config.yaml
num_attention_heads: 2
head_dim: 32
norm_place: "pre"
tie_word_embeddings: false
init_std_down: 0.0
learning_rate: 0.00926
beta1: 0.95
weight_decay: 0.05
warmup_steps: 200
dataset: "wikipedia_en"
Each number is 128 + 24 x the weight over its row's rms, rounded and kept within 0 to 255. Layers, rows and columns count from 0. The size above them is the row's rms in percent of the matrix's.

# layer 22 attention query, 64x64, rms 0.157, rows 0-63, columns 0-31
size [ 89  82  93  96 110  80 105 125 111 114 104 104 107 111 108 110  88  78  71  99  83 106  95 110 101 113 112 102 118 109 110 125  84  79 122  99 103  82  96 109  99  88  95  89  99  92  96 106  90 111  85 119  95 104  84  99  94  94  95  91  99  95  99  95]
[[121 113 166 121  95 166 120 149 122 154 127 144  94 130  85 151 131 130 162 124 138 157 126 122 145 114 112 127 135 141 161 110]
 [154 154 112 113  95 131 146 173 118 110 120 126 116 136 189 139 130 167  99 116  94 104  97 129 105 144 125 179 121 107 137 109]
 [111  86 160 163 119 147 134 116 113 116 108 112 132 136  78  89 118 112 179 191 148 136 114  97 144 112  76 124 158 117 103 159]
 [139 120 179 146 132 155 138 106 132  99 102 128 101 113 142 149 116 121 110 205 130  85  87 119 113 112 118  73 117 168 106 122]
 [110 166 128 144 130 134 161 145 122 116  88 157 133 157 152 141 151 135  96 102 168 152 130 104  90 148 131 162 117 146 103 146]
 [146 115 156 152  93 107 120  83 145 135 144 170 121 103 102 148 121 126 170 189 165 115 152 114 122 172 143  98 126 139 121 127]
 [116  62 107 124  84  57 127 120 135 139 144 162 171 134  99 123 123 115 133 131 122  91 147 122 131 151 122 103 123 132 137 141]
 [154 181 153 128 124  94 145 103 130 106 165 103 135 123 143 133 115 164 128  91 149 108 149 104 127 135 139 144  94 144 159 147]
 [145 132 107 120  96 140 130  76  77 120 126 104 115 111 139 157 144 154  96 113 108  89 120 188 141 140 124 146 145 136 142 148]
 [152 136 130 108 160 108  83 140 117 123 119 107 147 114 148 140 129 151 138  86 186 169 159  73 138 120 140 125 127 159 129 137]
 [124 138 142 150  86 127 123 161 130 136 122  85 117 144 135 179 128 123  83  84 122 147 166 145 106 143 169 135 121 141 149 135]
 [120  73 138 152 108 141 141 192 124 143 107  96 147 149 105 108 144 117 143 119 117 100 131 145 154 115 113  66 146 104 139 125]
 [141 165 132 134 118 135  92 117 114 110 168 125 128  89 103 157 142  95 120 147 147 159 129 112 140 145 132 160 112 132 114 126]
 [144  94 124 143 112 134  71 177 117 144 111  92 137 132  89 137 134 132 114 142 143  81 160 168 116 126 107 155 142  70 165 129]
 [112  71 182 132 159 137 125 157  99 152 160  95 102  95 129 160  96 153 106 150 110 111 138 149 127 118 159 103 142 185 126 168]
 [112 148 144 153  97  77 142 127 132 119  98 125 158 140 157 102 134 115 123 123 140 162 130 117 116  72 117 149 158 147 122 158]
 [112 114 126 153 130 134 167 135 176 133 148  96 174 131  96 103 105 127 179 145 187 138 114 119 160  95 140 122 150 140 117 136]
 [115  96 121 136 124 161 138 155 146 146 137 130 142  98  71  92 125 151 156 182 140 133 117 111 116  81 110 124 120 132 133 120]
 [100 135 134 140 164  72  98 142 140 119 113 115 144 134 156 145  87  51 123 156 105 139 140 140 111 134 105 121 126  90 132 138]
 [117  97 149 130 111  89  58 151 134 132 150 149 110 118 153 159 111 130 151 150 145  92 102 121 142 118 118 111 132 115 144 138]
 [113 138 186 107  87 152 119 140  90 126  90 130  95 121 105 110 101 126 109 173 140 167 132 137 104 147 149 118 160 128 100 133]
 [150 119 147 142 142 139 130 101 148 128 124  94 118 100 141 194 107 142 206 141 132 126 127 116 143 154 121 109 120 116 117 135]
 [127 118 172 119 110 170 137 100 138 157 166 142 153 122  95 129 139 119  81 145 110 107  96 142 134 129 153 106 118 119  95 121]
 [159 105 129 127 139 120 135 141 125 137 133 126 115 126 121 130 125 113 170 136 151 137 168 155 112 100  93 143  63 123 151 129]
 [100 116 130 104 133 147 145 131 141 143 119 146 107 165 114 116 185 126  91  96 144 129 156  91 105  89  84 126 114 145 136 117]
 [ 87 105 106 133 146 146 139 127 105 105 112 103 122 105 149 115 150 128 101 122 136 118  95 149 112 113 106 127  87  80 150 128]
 [ 96 167 107  80 137 118 171 137 123 109 117  90 131 124 126 162 138 124 153 182 152 118 146 131 102 112 126 161 100 136 122 128]
 [ 98 107 109 107 154  91  86 126  74 136 130 144 150 136 185 157 133  91 156 140 109 130  91 144 143 128 141 126 137 124 159  94]
 [112 142 144 139 125 136 111  80 111 137  88  92 141 100 124 115 145 139 172 154 150 111 125 110 135 143 143 113 177  93 132 116]
 [119 100  85 140 128 115 101 106 116 142 180 147 105 154 127 112 130 134 138 114 122 156 102 145 110 117  74 124 113 125 105 115]
 [138 191 139 117 151 145  87 100  87 133 171 118 132 112 145  82 143 159 162 119 147 116  61 124 126 151 133  87 106 182 165 106]
 [153 156 125 174 125 116 115 126 133 130 124 150 122 116 173 165 120 105 100 102 127 105  90 132 168  92  92 151 106 136 104 104]
 [149 145  92 122 152 152 128 110 120  91 126 126 173 155 140  91 178 145 162 118 165 116 122 145  48 129 129 154 117 138 142  99]
 [116 112 131 120 145 143 111 107 153 140 108 144 144 156 120 107  60 160 140 146 137 122 121  93 144 108 146 101 126 124  95 161]
 [153 160  96 127 127  98 166 128 183 130 129  87 121 125 110  87 116  93 123 116 119 146 111 113 131 148 114 119 128 116 115  69]
 [130 182 102 108 150 145 123 111 144 133 146 149 163 138 119  99 172 119  97 103 134 130  81 130  77 141 127 149 108 135 140  98]
 [129 100 146 137 135 135 109 135 115  98  95 147  83 139 129 142 122  85 142 135 126 102  97 168 149 156 121 146 147 113 132 143]
 [116  91  73 105 141 127 129 185 127 111  79 123  97 133 147 131 113 131 144 122 118 135 113 125 155 145 121 129 176 120 133 128]
 [105 135 138 166 134 167 131 164 118 126 101  87 131  90 100 123 112 118 102 137 170 156 172 102  86 123 139 153 162  83 110 115]
 [ 95 126 141 139 151 106  97 116 154 182 150 116 198 136  87 137 161 178 139 113 144 114 145  98 121 111 102  85 129 118 143 100]
 [131 126 138 124 125 158 100 125 139 132  86 140 166 150 149 132 157 126 138 161 138 166 131 121  98 124 109 136 136 119 119  88]
 [141 156 149 131 126 168 112 146  95  84 108 106 149  93 127 148 116 118  74 141 160 117 167 139 132 169 174 172 134 166 149 138]
 [130 131  99 107 131 103 129 142 117 127 108  90 183 143 107 131 142 118 101 134 125 138 140 109 134 129 140 187 115 125 150  94]
 [124 103  91 117 108 127 125 133 128 116 146 163 143 146 107 144 130 141 159 133 141  98 165 118 131 155  99 111  74 111 100 146]
 [162 116 129 109 143 121 182 137  86 121 119 110 151 114 171  98 167  73 152  99 130 164 114 120 126 128 134 165 156 132 159 161]
 [111 111 114 119 118 123 122 151 100 138 158 151 125 148  74 155 133 109 142 118 150 147 152 151 103 122 118 125 101 127  99 182]
 [122 147 127  97 130 164 133 115 146 131 143 120 124 110 109 112 161  83 117 135 111 147 140 145 113 132 110 108 133 131  81 186]
 [125  93 140 183 117 126 125 152 121 140 136 142 120 147 156 122 116  96 120 161 122 173 128 129 157 125 117 145 145 125  87 151]
 [125 148 152 141 119 160 135 104  43 140 135 114 126 147 124 145 149 120 122  95 169 133 116 155 115 129 131 142 128 128 141 112]
 [104 127 106 171 138  90  99 148 123 125 132 102 143  99 118 143 119 139 108 150 100 119 141 117 142  79 137 119 114 126 134 128]
 [180  96  84 122 121 136 132 154 141 122 118 145  99  96 107 157 150 133 130 137 151  84 134 155 140 132 140 158 115 127 149 150]
 [ 91 170 169 139 145 104 136 102 110 159 133 116 148 104 116  96 123 136  71  93 150 140  99  94 111 112 136 116 120 154 112  97]
 [135 170 121 103 140 124 164 160 149 137 126 133 101 109 132 159 172  93 128 100 108  92 126 168 148 134  92 130  74 134 128 123]
 [167 107  74 108 147 143 104 148 135 118 137 109 115 134 134 131 123 103 162 110 128 138 141 160 153 170 129 104 147 118 162 136]
 [135 103 152 112 116 128 158 144 115 121 110  87  95 126 114 123 157 156 125  87 111 145 129 101 122  90 157 128 138 114 115 151]
 [162 129 138 132 103 117 173 146 158  85 120 166  75 134 131 118 115 153 165 142 137 105 134 149 144 127 139 190 125 107 120 134]
 [160 173 130 118 138 136 111 133 127 104 142 106  82 131  86 135 113 142 135 108 148 166 139 105 118 170 122  92 114 123 169 142]
 [167 154 124  85  74 130 125 128 146 114 111 142 111 115 142 136 121 119  98 128 129 114 155 157 141 161 129 123  95 174 157 182]
 [134 117  93 117 152 106 134 132 181 135 125 104 150 130 137 156 141 100 136 124 166 123 133 130 104 104 130 166 159  95 133 136]
 [127 142 108  99 119  97 114 119 126  97 156 117 103 107  82 150 148 161 133 126 135 128 128 122  86 118 142 154 140 149  80 122]
 [ 87 143  94 129 131 170 116 164 140 104 147 139 138 152 101 177 155 126 127 119  87 117 140 108 110 139 112  82 147 116 156  85]
 [137 142 159 128 135 155  94  89 118 111 156 121 142 133 129 115 121 127 159 139 167 116 139 108 148 181 131 194 155 166 134  96]
 [151 102  94 136 147 166 119 121 130 117 155 106  78  84 160 161  95 103 160 120 131 139 122 141 153 143 101 140 123 138 125 143]
 [115 102 143 122 105 108 123 140 154 135 151  92 140 125 128 121 130 115 106 184 114  85 116 153 145 169 164 111 124 106 178 125]]
# layer 22 attention key, 64x64, rms 0.163, rows 0-63, columns 0-31
size [ 76  95  85 100 112 136  97 117 111 113 107 116 107 113 115 112  84  69  76  90  86  77  90 110 108 118 105  99 119 110 109 117  70  89 107 120 109 125 108 100  92  87  94  87  99  92  94 107  73  86  82  98  98  93  94 104  87  93  91  91  97  95  95 103]
[[112 114 148 127 148 109 146  82 119 139 126 137  92 113 136 119 162 180  98  71 126 161 102 137 161 152 112 130 139 103 168 134]
 [117 154 124 139 129 158 175  90 110  99 109 119 144 120 126 123 142 122  96  88 138 106 107 130 121 149 144 149  88 176  99 112]
 [147 105 135 102 141  74 122 128 143 144 154 129 131 159 116 169 113 131 160 155  69  80 106 144 132 128 159  98 108 121 145 136]
 [142 180 143 101 112  98 127 141 117 175 172 116 127 163 108 163  92 101 173 125 137 109 137 124 153 130 134 102 120 146 109 119]
 [134  75  89 131 143  98  90 124 103 138 106 182 122 142 106 159 127 134 108 109 108 113 100 119 153 122 209 133 111 150 150 120]
 [103  91 130 129 120  93 138  94 154 158 123 162 100 132 129 122  95  88 145 166  99 126  68 112 149 116 122 144 144 105 127 153]
 [157 157 115  92 122 140 121 112 129 111 162 130 162 126 144 108 175 105 192 106  84 163 135 111 122 154 100 145 145 158 166 128]
 [153 106 119 135 126 169 139 121 109 152 121 102 117 129 134 114  76 131 106  72 157 108 150 130 113 165 159 117 134 159 128 109]
 [161 126  86 110 128 164 114  74 154 109  99  87 123 144 112 135 114 138 107  96 153  79 128 155  91 124 129 167  83  96 137 129]
 [188 103 150 115 126 112 108 128 116 132 123  98  98 100 151 147 129 177 135  85 126 123 116  86 157  90 118  93 120 146 137 160]
 [111  99 138 127 146 133 111 129 119 115 130 112 140 111 111 154 134 136 124 128 154 120 163 101 151 117 160 110  98 112 164 144]
 [ 94 132 128  97 139 121 143 124 103 135 104 136 105 141 111  86 152 134 161 124 157 135 143 128 116 139  86  99 125  86 182 135]
 [160 116 152 117 117 107 145 104 109 123 129  85 128  80  85 170 150 103  80 107 129 123 110 132 126 156 149 145 141  97 159 107]
 [ 94 100 118 177 151 167 143 132 101 162 143 122 141  98 128 156 125 104 153 135 122 147 155 142 127 115 139 173 130 108 159 138]
 [142 134 167 123 136 144  38 137  95 127 165 142 122 137 130 131  98 116 153 141 145 123 121 125 150 141  89 111 135 120 126 149]
 [125  97 137 133  85 113 126 114 159 118  67 148 150 102 150  94 180 104 140 139 139 134 136 128 127  93 140 166 136  84 132 131]
 [171 104 115 140 141 115 134 140 140 131 163 129 144 147 112 130 136 100 138 200 108  93 151 152 150 183 105 112 128 117 136 146]
 [144 119 128 127 130  78  90  98 127 126 139 108 100 129  65 123 127 127 130 116  73 141 116 167 100 140 129  88 106  94 132 101]
 [128 107 149  99 124 115 116 125 120 136 100 127  94 105 157 143 148 163 134 143 166 151 105  99 131 133 133 136 131  85 123  94]
 [163 150  92 102 144 131 142 118 167 101  80 124 144 108 114 115 126  93 141 104 137 127 121 139 139 118 143 132 185 123 173 131]
 [ 98 113 144 174 119  81 119 134 168 138 144 185 141 118 112 158 176 112 166 155 114 126  89  96 111 137 140 131  99 119 134 120]
 [ 92 145  85 124 124 139 146 111 119 126 134 141 103 100 123 162 149 151 139 112 132 109 161 122 139 154 127 151 106 179  95  79]
 [124 151  91 102 115 108 127 120 118 171 134 134 138 131 131 107  71 117 105 156 117 123 132 131 136 162 122 156  83 108 110 166]
 [134 100 100 104 128 111 131 150 149 112  99 126 149 144 110 112 149  74 137  57 146 160 128 116  89  82 105 128 121 139 121 139]
 [138  98 102 105 121 151 107 129  99  88 139 136 107 166 128  90 159 145  93 128 125 156  74 129 126  84  95 119 101 109 156 109]
 [101 124 110 121  92 148 117 213 163 142 122 127  89 108 129 114 119 118 110 115 110 159 112 151 113 128 145 155  78  72 140 105]
 [103 149 123 126 102 102 164 191  78 136 102  82 159  96 152 157 116 125 129 137 145 155 133 120 111 144 112 145 121 111  99 117]
 [115 149 146 130 133 121 138  97  79 165 136 125 140 129 133 158 150 115 136  92 112 120 111 134 175 132 147 125 121  91 106  81]
 [118 155 123 120 143 147 105 101 127 104 102  97 146  77 131 130 137 186 109 160 133 132 157 112 120 103 129 105 168 148 163 144]
 [101  96 133 158 122 107 106  99 118 108 109 129 108 129 153 146 126 140 139 104 149 155 135 144  95  93 109 148  82 154 158  96]
 [113 162 108 139 144 119 101 129 122 114 150 162 174 129  94 125  96 157 126 106 138  82 123 147 156  82 144  88 119 124 125  94]
 [144 108 155 120 114 143 129  87 109 158 116 133 143 164 150  95 139 171 114 104 180 125 108 102 102 155 166 185 107 109 135 121]
 [132  80 123 155 147 112 130 132 125 149 110 138 156 111 142 142 112 177 161 115 137 158 115  73 107 103 112 123 130 151 130 166]
 [156 102 140 109 128  98 185 100 160 156  86 110 136 125 171  99 100 136 136 132 131 136 116 112  86 113 133 154 107 132 135 155]
 [127 101 156 167 142 107 125 139 134 146 130 110 123 150 152 165 136 159 163 114 166 164 155 172 139 121 124 154 122 124 103 133]
 [103 110 112 134 134  77 140 104 101 125 137 129  97 146 131 110 121 137 157 119  96  89 111 125 138 116 125 139 155 101 126  81]
 [119 120 126 141 122 149  91 142 132 122 156 124 152 147 110 141 121 145 115 144 170 138 129 136 134 160 135 118 144 161 129 162]
 [138 105 128 122 175 148 104 173 133 112 105 126 149 147 123 157 136 136 100  81 175 167 115 130 127 146 182 106 143 122 142 169]
 [110 142 103 125  95 128 133 126 149 113 123 126 138 150 128 152 124 127 125 158 102  96 162 149 157  94 122 164 156 121 103 140]
 [129 125 141 125 176 106 158 145 149 169 151  95 112 134  95 135 155  91 130  88 134 136 123 144 106 159 170  85 163 113 123 111]
 [ 99  89 154 120 126  88 106 131 107 139 106 178 118 189 128 119 154 122 168 143 105 162 151 143 122 117 101  85 134 148 108  91]
 [106 148 114 133 140 143 125 161 124  91 142 142 127 128 157 106  70 157 125 163 118 132 137  93 161 132 114 154 148 141 102  97]
 [132 105 135 127 132 128 133 155 161 145 109 113 142 148 170 113 131  80 129  63 108 126 113 158 139  99 104 116 119 101 103 123]
 [120 137 104 111 147 157 132 130 136 149 127 162 131 191 162  98 155 119 116 176 134 102 157 145 116 129 115  97  86 133  99 127]
 [162 114 134 133  95 139 123 166 159 146 152 140 136 132 139 101 126 130 110 148 129 134 149  87 123 101 127 148 107 102 162 159]
 [116 136 104 109 138 171 173 170 137 122 130 119 104 120 143 120 150 171 124 142 134 162 180 162 137 131 112 121 108 104 114 129]
 [101 149 125 163 109 115 155 104  80 148 159 109 128 122 118 146 177 132 117 123 108 148 171 148 123 175 145 111  82 129 112 139]
 [150 140 158 143 119 144  70 147 134 157 160 158 133 140 115  77 100 126 137 176 119 120 142 100 116 129 100 142 131 117 136  91]
 [146 131 105 128 128 139 113 149 127 117 112 114 131  82 105 132 127 130 178 145 122 165 117 162 125 118 150 139 107 103 163 127]
 [154 145 142 145 119 190 130 117 141 139 123 137  79 111 120 102  95 104 136 151 127 113  98 101 141 154 115 118 137 115  78  96]
 [117 127 143 160  98 111 114 170 123 115 122 101 144 126 133 137 171 132 126 160 141 157 147 166  93 143 136 128  98 163 147 140]
 [146 168  71 152 111  68 126 138 128 121 141 159 112  97 143 114  78 143 125 162 136 162 115 103 117 132  89 127 132 122 125  97]
 [129 125 130 149  86 133 162 144 131 128 142 137 154 129 114 143 173  89 135 162 150 160 134 127 150 139  93 163 101 119  95  91]
 [141 111 173 141 113 126 125 192 140 165 153 136 105 139 130 131 133 150 134 140 113 105 146 166 111 111 130  85 114 181 128 160]
 [116 125 116 128 114 140 105 146 144 118 120 131 144 123 120 106 129 146 148  67 139 114 158 175 157 119 143 143 102 202 161 153]
 [134 139 152 104 122 142 146 172 126 124  97 153 129 177  92 122 105 137 142 133 148 101 109 127 133 138 117 132 125 144 117 146]
 [165 131 147 154 132 173 127 132 101 108 147 139 108 135 134 151 162 105 114 178 166 118 124 133 123 184 131 135  85 139 157  97]
 [ 96 160 117 113 134 169 114 124 153  95 116 134 131 155 128 144 150 106 142 105 122  87 117 138 125 149 144 112  68 150 121 116]
 [147 147 121 142 113  99 134 122 164 107 124 130 127 156  89 158 151 109 158 108 138 140  95 125 138 128 121 155 104 119 125  91]
 [153 130  95 125  94 103 121 160  99 142 119  93  74 135 123 153 141 125 120  99 131 132 139 141 207 146 157 169 127 127  93 119]
 [102 144 101 196 166 138 107 112 164 139 138 124  90 120 139 176 144 108  89 172  81 140 121 112 135 123 100 109 174 107 142  92]
 [120 132 162 139 135 156 137 124  90 120  88 118 135 134 104 155 110 147 121  89 109 146 109 115 165 121 128 150  63 123 128 140]
 [144 142 116 114 114 135 102 103 119 117 136 100 135 152 159 175 138 129 123 151 170 116 165 137 128 143 166 108 126 147 138 125]
 [131 137 141 124 126 143 170 101 115 145 131 103 129 171 134  70 143 141 141 147 114  87  97 146 146 160 138 127 154  94  88 176]]
# layer 22 attention value, 64x64, rms 0.186, rows 0-35, columns 0-31
size [ 89  93  81  81 101  96  93  70  79 102  96  91  97 104  92  84  90  89  81 100 107  92  92  93  80  90  88  99  91 101 103  89 114 106  98 113]
[[108 101  93  82 133 143  92 114 150 126 120 137 117 148 146 165 125 128 108 130 146  82 141 125 128 132 126 138 126 154 120 149]
 [118 170  95 130  84 131 129 141 118 164 157 126 149 139 173 123 153 106 132 105  90 144 167 112 112 128 129  68 125 122 108 136]
 [116 118 112 123 125 134 168 135 153 140 149 113 131 138 122 106  92 181 161  91 136 105 140  98 134 137 108 136 157 120 141 135]
 [157 110  76 146 153 135  77 113 136 151 145 131 163 105 123 137 101 130 125 146 177 137 145 137  99 151 104 115 111 126 162 120]
 [136 144 113 113 105  74 125 159  76 148  86 106 145 160  90 129 121 113  98 132 116 155 121 137 161 146 140 123 119 137 110 172]
 [106 103 156 150 136 163 140 110  81 110 123  93 104  78 124 121 137 122 156  96 163 133 135 147 130 193 119 124 113 143 115 136]
 [101 154  99 129 119 133 110 135 148 125 117  91 114  89 109 173 141  69  80 138 126 126 101 112 123 100 125  95 130 149 119 111]
 [138 117 145 172 137 138 151 116 131  42 125 136 151 132 106 138  93 129 131 143 104 145 101 143  83 125 110 106 141 127 136 126]
 [131 166  93 118 108 115 103 137 118 114 145 121 143 125 132  84 116 142 130 145 106 192  79 105 121 133 143 138 101 144 146 174]
 [127 124 153 116 135 136 157 119 130 159 126  77 142 123 133  99 174 122  99 145 113 159 167 131 142 134 138 143 132 125 107 131]
 [101 181 120 122 105 131 109 131 126 114 109  98 148  97 100 140 163  86  99 140 116 147 137 154  95 138 121 105 158 142 136 127]
 [153  68  69 150 104 129 141  96 114  78 103 167 144 122 131 100 122 107 133 140 156 114 135 146 112 126 131 143  87 126 138 125]
 [148  77 133 141  86 133 135 121 128 157 151  82 138 131 113 139 132 133 133 162  99  80 131 149 143 151 120 154 112 126 137 115]
 [125 190 147  81 162 154 140 154 171 147  67 130 116 130 126 109 133 120 161 133  97  98 116 129 134 101 147 129 127 124 131 121]
 [155 144 172 161 159 118 143 133 120 109 134  87 126 135 131 116 131 142  82 151 116 114 145 149 158 134 130 107 127 118 119 133]
 [ 93 142 138 165 117 126 132 139 107 120 115 163 123 165 180 132 163 113 115 156 122 132 115 155 146 142 125 137 103 126  97 128]
 [116 172 114 121 156 110 125 123 140 130 138 122 143 110 110 123 204 101 130 121 124  85 146 103 118 103 123 147 158 132 119 158]
 [136 149  93 140 146 118 153 123 125  99 103 149 132 145 139 158  73  83 152 116 123 147  64 140 140 124 153 100 100 133 164 161]
 [157 124  89  83 159 136 104 144 131 145 117  93 126 115 115  84 104 104 106 148 126  82  96 160  98 113 130 164 150 105 155 126]
 [149  91  80 109 140 114  55 128 126 121 155 116 175 117 152 147 139 132 125 111 156 121 101 159 147 106 124 109 155 152  97 146]
 [141 142 142  98 105  80  88 126 112 157 149 140 110 130 108 150 147 163 104 128 137  98 166  89  90 140 150 107 144 159 149 143]
 [141 120 119 135 115 136 145 133 156 117 154 114 117 115 161 168 124 109 135 119 162  91 135 143 110 141 121  55 153 105 129 149]
 [134 143 143 113 111 136 114 107 195 129 139 125 105 123 164 143 134 125 112  81  97 133 146 140 136 107 101 124 129 129 106 143]
 [126 140  96 161 143 113 161 142 191 120 115 127 124  92 133 114 141 146  98 139 149 163 145 114 143 164 100 127  86 148 153 118]
 [117 108 123 137 142 126 154 120 115 115 126 140 148 136  89 122  89 125 122 101 140 105 148 121  66 165 135 111 171 148 171 120]
 [136 170  91 119 117 139 107 148 131 155 105 157 158 136 154 130 144 109 107 168 129  86 140 142  89 142 124 137 156 146  99 177]
 [108 100 164 117 122 111 135 120 121 161 116 137 138 164 102 129 114 179 132  55 125 167  84 111 103 131 125 162 128 133 127 108]
 [109 101 138 138 103  98  66 128 150 116 100 125  98 122  96 137 159 113 137 142 102 141 178 137 120 111 123 119 165 108 141 127]
 [105 154 136 143 142  85 144 139 124 148 104 129 133 136 148 127 124 116 172 115 138 182 127 155 102  97 139 152 160 118 159 116]
 [136 107 112 117 116 179 105 120  93 141  90  85 155 102 122  99 136 142 137 164 145  94 132 109  79 132  99 119 132 134 177 143]
 [125 152 142  91 144  76  99 131 141 152 112 122  85 152 115 125 115 128 150 125 132  96 115 101 126 116 154 124 125 138  95 156]
 [145  97 132 195 124 148 134 132 181 147 133 148 109 110 120 145  90 101 116 128 105 153  94 120 136  93 116 156 129 111 150 111]
 [118 118 125 115 110 143 157 132 181 112  86 114 140  84  97 135 134 100 161 111 106 172  69 147 146 123 138 135 136 111 163 117]
 [150 120 149 115 130 112 122 135 129 101 135 130  95 144  84 144  91 143 137 183 108 138 130 144 159 165 177 148 132  96 114 103]
 [152 115 104 150 100 109 133 126  89 148 114 150 137 144 158 124 105 141 105 111 166 116 141 110 144 123 123 139 123 105 172 119]
 [141 132 112  85 143 138 113 125 120 152 156 180 114 103 104 136  85  91 123  82 139  98 117 186 108 132 119 125 148 136 148 144]]
# layer 22 attention output (transposed), 64x64, rms 0.162, rows 0-35, columns 0-31
size [ 98 101  89  85 110 101 101  78  82 102  99  88 100 137 104  88  91  97  86 110 110  94  97 100  86  91  88  98  97  94 105  96 107 106  87 108]
[[169 135 133 105  99  87 114  88 136 101  86 141 157 122 118 133 125 132 108 125 131 125  91  96 117  95 129 153 171 123 121 163]
 [122 123 107 119 148 127 115 171 141 118  72 134 115 130  81 117 120 169 138 173 125 168 134 136 126 139 164 150 143 113 111 154]
 [151 126 144 165 113 125 106  80 148 130 109 146 129  94 170 150 152 175 118 135 155 131  99 136 141 118 202 109 111 119  99 149]
 [120  92 146 114 134 116 139  58 104 146 123 129  75 137 160 160  96 128  83 127 142 110 123 130 145 137  98 133 150 108 133  92]
 [128 119 107 112 130 144 110 185 146 122  86 145  95 138 110  93  85 128 159  93 152 121 137 121 118  93  91 138 127  93 128 145]
 [123 135 138 147 144 141 136  87 150 114 116 135 132 116 123  96 127 114 149  82 138 129 123 181 139 125 139 123 149 126 138 161]
 [131 165 139 110 143 142  98  79 111 125 108 180  90 107 128 162 109 134 122 129 133  92 109  94 166 143  91 131 118 145 160 137]
 [124 148 138 110 141 123 106 175  92 148 135  52 107 107 174 174 132 119 130 114 130  89 113  97 125 126 152 105 126 153 119 137]
 [141 145  90 165 156 184 134 153 114  94 110  92 128 130 101  96 139 126 145 102 108 119 127 146 133 134 149  93  78 117 152 110]
 [107 111 112 110 118 113 171  75 121 121  88 174 151 114 131 152 126 106 137 160 145 131 145 149 141 141 151 131 101 109  98 138]
 [169 105  66 120 125 146 126 112 130 137 135 121  99 121  84 158 126 132 166  84 110  81 131 143 121 135  92 163 122 120  85 147]
 [120 134 152 136 145 167 139 112  74 145 136 124 177 161 118 108 123 135  99 145 115 138 148 100 152 123 168 142  99 137 130 185]
 [140 133 155 158 156 104  85  77 146 110 135 181 108 136 158  91 137 124 122  98 116 170 141  97 159 134 124 101 139 158 117 114]
 [142 129 160 139 109 120 191 198 141 145 136 139 138 140 159 152 143 161 160 158 144 149 154 122 122 137 149 127 132 139 131 149]
 [117 148 135 118 120 108 118 146 129 138 113 157 121 114 153 118 116 138 116 138 144 120 153 101 117 103  91  79 145 130 109 149]
 [ 93 134 101 109 110 120  78 185 118 125 172 113 166 110 135  74 133 177 152 134 114 110 137 103 140 143 134 103 163 140 151 125]
 [ 95 124 146 103 133 105 109 120  92 100 128 162 163 159 107 138 146 126 136 126 140 102 111 124 140 123 176 162 143 134  85  91]
 [ 99 126 139 147 138 160 125  76 102 130 128 143 135  69 122 141 167 144 132 138 156 133 176 110 142 123  70 122  85 107 122 102]
 [169 136 125 139 120 125 169 144  83 114  86 158 147 140 139 104 123 158  93 109 114 141 113 105 137 109 128 111 135 155 158 120]
 [104 167 154 127 156 129 132 155 119 105 114 162 139 158 167 152  96  85 125 139 121 148 129 128 135 153 161 117 205 132 132 113]
 [134 109 134 101 129 139 114  95 156 117 119 136 134 152 129 142 132  90  82 127 150 157  93 162 112 128  84 143 150 116 124 132]
 [120 119 142 148  90 145 138  94  88 161 149 127  94 157 140 141 112 171 126 176 130 141 122 137 102 157 122 125 158 131 146  74]
 [107 128 127 144 132 111 119 144 158 140 155 193  73 129 109 111 121 196 115 153 124  97  75 153 142 145 119 100 108 126 105 128]
 [138 108 129 141  97 106 124 116 130 151 137 161 117 134  90 153 114 143 129 115 105 104 127 114 112 153 149 104  65 126 140 141]
 [150 154 111 137 128 144 123  62 115 134 107 117 124 167 133 136 119 157  95 142 138  92 135 122 133  67 120 187 122 135  94 110]
 [123 147 149  95  88 139 105 115 124 123 135 111  90 165 118 130 125 107 157 160 129 143 161 147 152 161 134  94 150 137 122 133]
 [137 104 124 148 134 120 111 164 200 129 124 134 124 115 179 120 163 114 101 166 133 130  98 115 171 114 127 109 139  96 147 112]
 [117 115 102 146 135 180  98 138 113 134 145 140 150 165 185 156 108 131 123 122 103 138 110 134 141 119 124 194  87 114 106 149]
 [125  94  97 128 180 129 130 138 134 148  92 107 161 103 100 173 193 133 140 142 106 142 155 122 108 115 154 180 118 148 106 161]
 [167 110 119 124 162  93 167  86 138  98 160 108 112 162 174 117 156 166 118 106 113 101 137 105 130 152 141 131 157 124 124 141]
 [113 104 155 176 132 114 132 132 181 147  98 157 152 173 129 107 146 135 128  96 134 142 133 136  94  96 110 125 113  97 126 145]
 [119 126 157 129 104  96 100 179 115 136 110 127 118  88 131 131 138 113 104 113 116 111  90 100 135 142 105 138  74 145 168 111]
 [147 137 138 102 100  98 108 154 110 125 149 118 165 119 110 169 125 104  90 119 155 147 110 135 107 168 109  77 159 143 124 117]
 [155  97 120 107 130 124 153 129 144 114 137 184 130 124  71 172 138 133 109 133  91  94 143 132 136 173 180 127 134 121  92 109]
 [128 161 163 167 141  85 163 157 148 159 128 111 115 154 134 127 150 139 177 125 143 113 197 132 132 133 140  99 109 140 155 121]
 [122 131  58 141 128 126 105 168 158 140 158 124 153 150 101 158 132 122 156 120 142 160 143 157 129 102 118 116  76 115 179 134]]